From a checkpoint of a small transformer trained on Wikipedia: biases, tied embeddings.
Each number is 50 + 12 x the weight over its row's rms, rounded and kept within 0 to 99. Layers, rows and columns count from 0. The size before them is the row's rms in percent of the matrix's.

# o: layer 8 attention output (transposed), 448x448, rms 0.0214, rows 378-383, columns 56-111
# v: layer 8 attention value, 448x448, rms 0.0195, rows 379-383, columns 56-111
# q: layer 8 attention query, 448x448, rms 0.0161, rows 384-390, columns 56-111
# k: layer 8 attention key, 448x448, rms 0.0163, rows 384-389, columns 56-111
o378 073:53 63 47 42 41 69 38 53 24 41 50 41 43 59 45 53 33 41 33 34 52 59 47 69 37 47 45 53 61 56 42 47 43 58 30 76 66 59 26 55 47 55 57 65 40 60 42 49 65 56 47 49 72 50 76 47
v379 079:49 42 54 57 50 53 51 57 40 58 50 46 45 42 46 47 47 43 39 47 56 41 54 47 40 52 31 40 55 44 55 59 59 60 42 70 74 37 56 60 34 44 29 36 40 34 41 72 56 60 83 39 43 47 38 37
o379 073:40 60 59 45 68 74 57 63 34 67 57 57 65 37 46 45 53 29 59 63 68 46 42 51 62 41 50 53 84 59 65 44 42 57 58 29 47 48 69 50 50 62 44 29 48 66 57 63 57 53 72 45 47 45 43 27
v380 079:30 50 68 33 54 42 56 53 29 26 52 38 46 51 53 58 33 56 71 47 68 54 55 64 56 61 44 57 53 34 66 36 55 46 33 52 46 39 51 58 43 48 51 20 47 63 41 57 53 58 32 39 56 60 58 71
o380 076:39 33 43 71 50 43 48 37 53 51 54 46 55 62 64 64 27 46 35 63 39 65 47 41 50 70 67 40 13 64 73 51 57 35 63 56 44 30 39 31 47 57 39 35 46 69 29 57 45 49 61 46 81 47 53 49
v381 081:43 64 51 57 40 35 41 45 56 62 53 43 49 52 49 19 62 52 68 51 46 58 77 43 35 71 37 48 36 41 36 47 54 39 45 36 54 51 55 49 55 44 38 25 40 40 33 49 54 73 60 69 40 52 49 37
o381 077:62 44 54 50 65 40 48 48 57 62 50 58 58 53 55 57 54 49 45 53 50 56 55 54 47 45 54 60 34 74 49 46 46 47 58 48 48 29 76 49 48 64 52 48 77 44 60 72 48 67 67 68 28 42 46 67
v382 076:73 53 52 31 42 44 54 34 45 56 45 42 39 49 50 59 58 45 54 22 61 52 58 47 47 29 39 56 43 45 34 59 49 56 28 79 36 61 65 48 52 56 26 63 29 69 38 55 32 71 58 54 62 48 53 55
o382 072:61 62 42 44 33 32 70 46 58 50 30 46 65 34 37 44 67 67 57 41 65 53 65 53 47 40 45 50 54 49 32 32 41 55 39 57 56 51 63 72 41 79 57 49 47 46 66 43 26 44 25 58 81 66 60 56
v383 076:35 42 35 53 42 49 65 45 73 61 48 71 60 33 43 45 69 55 57 46 72 56 48 47 53 45 48 51 57 39 53 55 43 59 37 67 48 51 44 54 24 41 53 45 34 64 46 54 48 49 73 64 65 56 65 37
o383 074:62 55 57 51 60 63 63 49 50 40 32 34 41 39 50 42 39 46 70 70 53 42 65 47 72 31 50 63 66 49 51 32 50 46 43 45 48 72 53 47 32 54 43 45 44 57 57 34 55 61 59 45 57 65 63 41
q384 099:61 51 59 34 44 44 68 55 69 47 30 43 46 57 28 60 65 76 53 57 41 37 50 57 49 66 45 53 46 43 41 51 50 10 49 47 54 49 53 45 40 42 32 48 26 51 53 40 56 52 47 58 42 25 52 50
k384 099:55 46 49 60 67 56 35 34 51 48 44 36 51 47 21 76 39 59 55 42 23 47 43 67 64 55 58 57 68 56 38 34 51 50 57 42 62 59 43 54 41 48 59 67 56 45 51 44 54 49 42 56 39 58 56 62
q385 104:32 40 72 38 52 35 41 49 37 38 36 53 81 52 48 44 43 65 61 47 63 66 62 53 40 23 43 45 46 51 65 49 37 76 50 38 52 45 17 64 53 62 75 37 67 47 54 57 50 29 51 46 71 44 68 51
k385 104:42 22 57 27 54 32 53 40 47 28 61 64 71 46 48 33 44 49 83 49 90 49 64 51 62 49 53 61 48 52 63 32 43 37 66 29 51 34 46 55 23 47 61 38 60 57 59 52 58 41 55 51 54 55 49 52
q386 105:31 50 57 53 57 60 59 54 60 68 65 62 50 42 30 57 44 57 50 65 48 40 53 32 50 57 63 49 37 63 54 46 49 38 54 55 85 48 56 31 76 56 49 68 39 47 31 56 50 65 57 43 51 76 56 38
k386 106:50 60 67 54 47 61 52 49 66 53 38 73 48 46 53 56 38 46 69 41 66 51 29 33 42 18 61 57 49 57 48 58 52 39 38 50 70 59 47 41 38 52 59 77 21 45 34 60 54 72 53 40 68 62 52 35
q387 101:45 54 63 55 37 42 69 43 50 55 56 75 59 45 38 76 53 71 60 33 57 32 62 53 47 57 60 41 86 47 56 51 46 11 62 48 44 49 38 47 54 41 26 49 50 40 37 46 35 54 49 26 55 25 49 47
k387 105:54 63 53 49 42 72 53 41 46 54 57 52 52 64 27 53 35 71 71 46 64 66 60 55 58 40 37 49 41 58 31 47 33 65 73 64 49 34 38 58 33 45 51 49 45 54 39 46 50 73 99 51 50 38 55 42
q388 100:42 51 82 37 62 64 53 52 41 52 93 20 28 57 63 52 60 58 46 35 40 48 59 61 43 59 57 42 66 39 60 55 36 43 73 59 72 44 39 64 71 51 48 15 46 57 46 49 46 49 45 44 35 61 51 42
k388 097:55 61 63 40 67 41 53 68 58 49 63 34 33 52 49 62 33 41 50 43 47 66 48 53 49 45 52 57 47 43 50 48 45 53 64 47 64 29 46 40 49 75 68 44 38 57 64 82 68 37 50 33 38 46 44 41
q389 106:75 44 48 37 51 55 51 64 55 69 45 39 49 35 52 43 30 34 66 47 51 51 46 50 51 30 58 52 45 58 44 61 40 75 38 50 67 57 39 55 52 52 46 49 64 37 66 53 42 60 41 44 22 60 58 67
k389 105:84 46 36 65 69 69 36 46 51 28 48 46 35 58 43 41 37 45 41 34 41 65 43 68 56 59 51 79 56 51 47 53 53 49 55 50 61 63 56 64 57 44 55 61 65 53 50 53 58 70 30 57 35 52 35 71
q390 104:63 49 35 38 69 40 55 68 57 44 41 50 55 52 66 50 44 45 56 50 34 58 43 56 39 49 47 46 53 42 47 43 55 37 51 50 62 53 42 64 57 56 45 62 58 58 44 53 49 37 59 47 41 55 60 50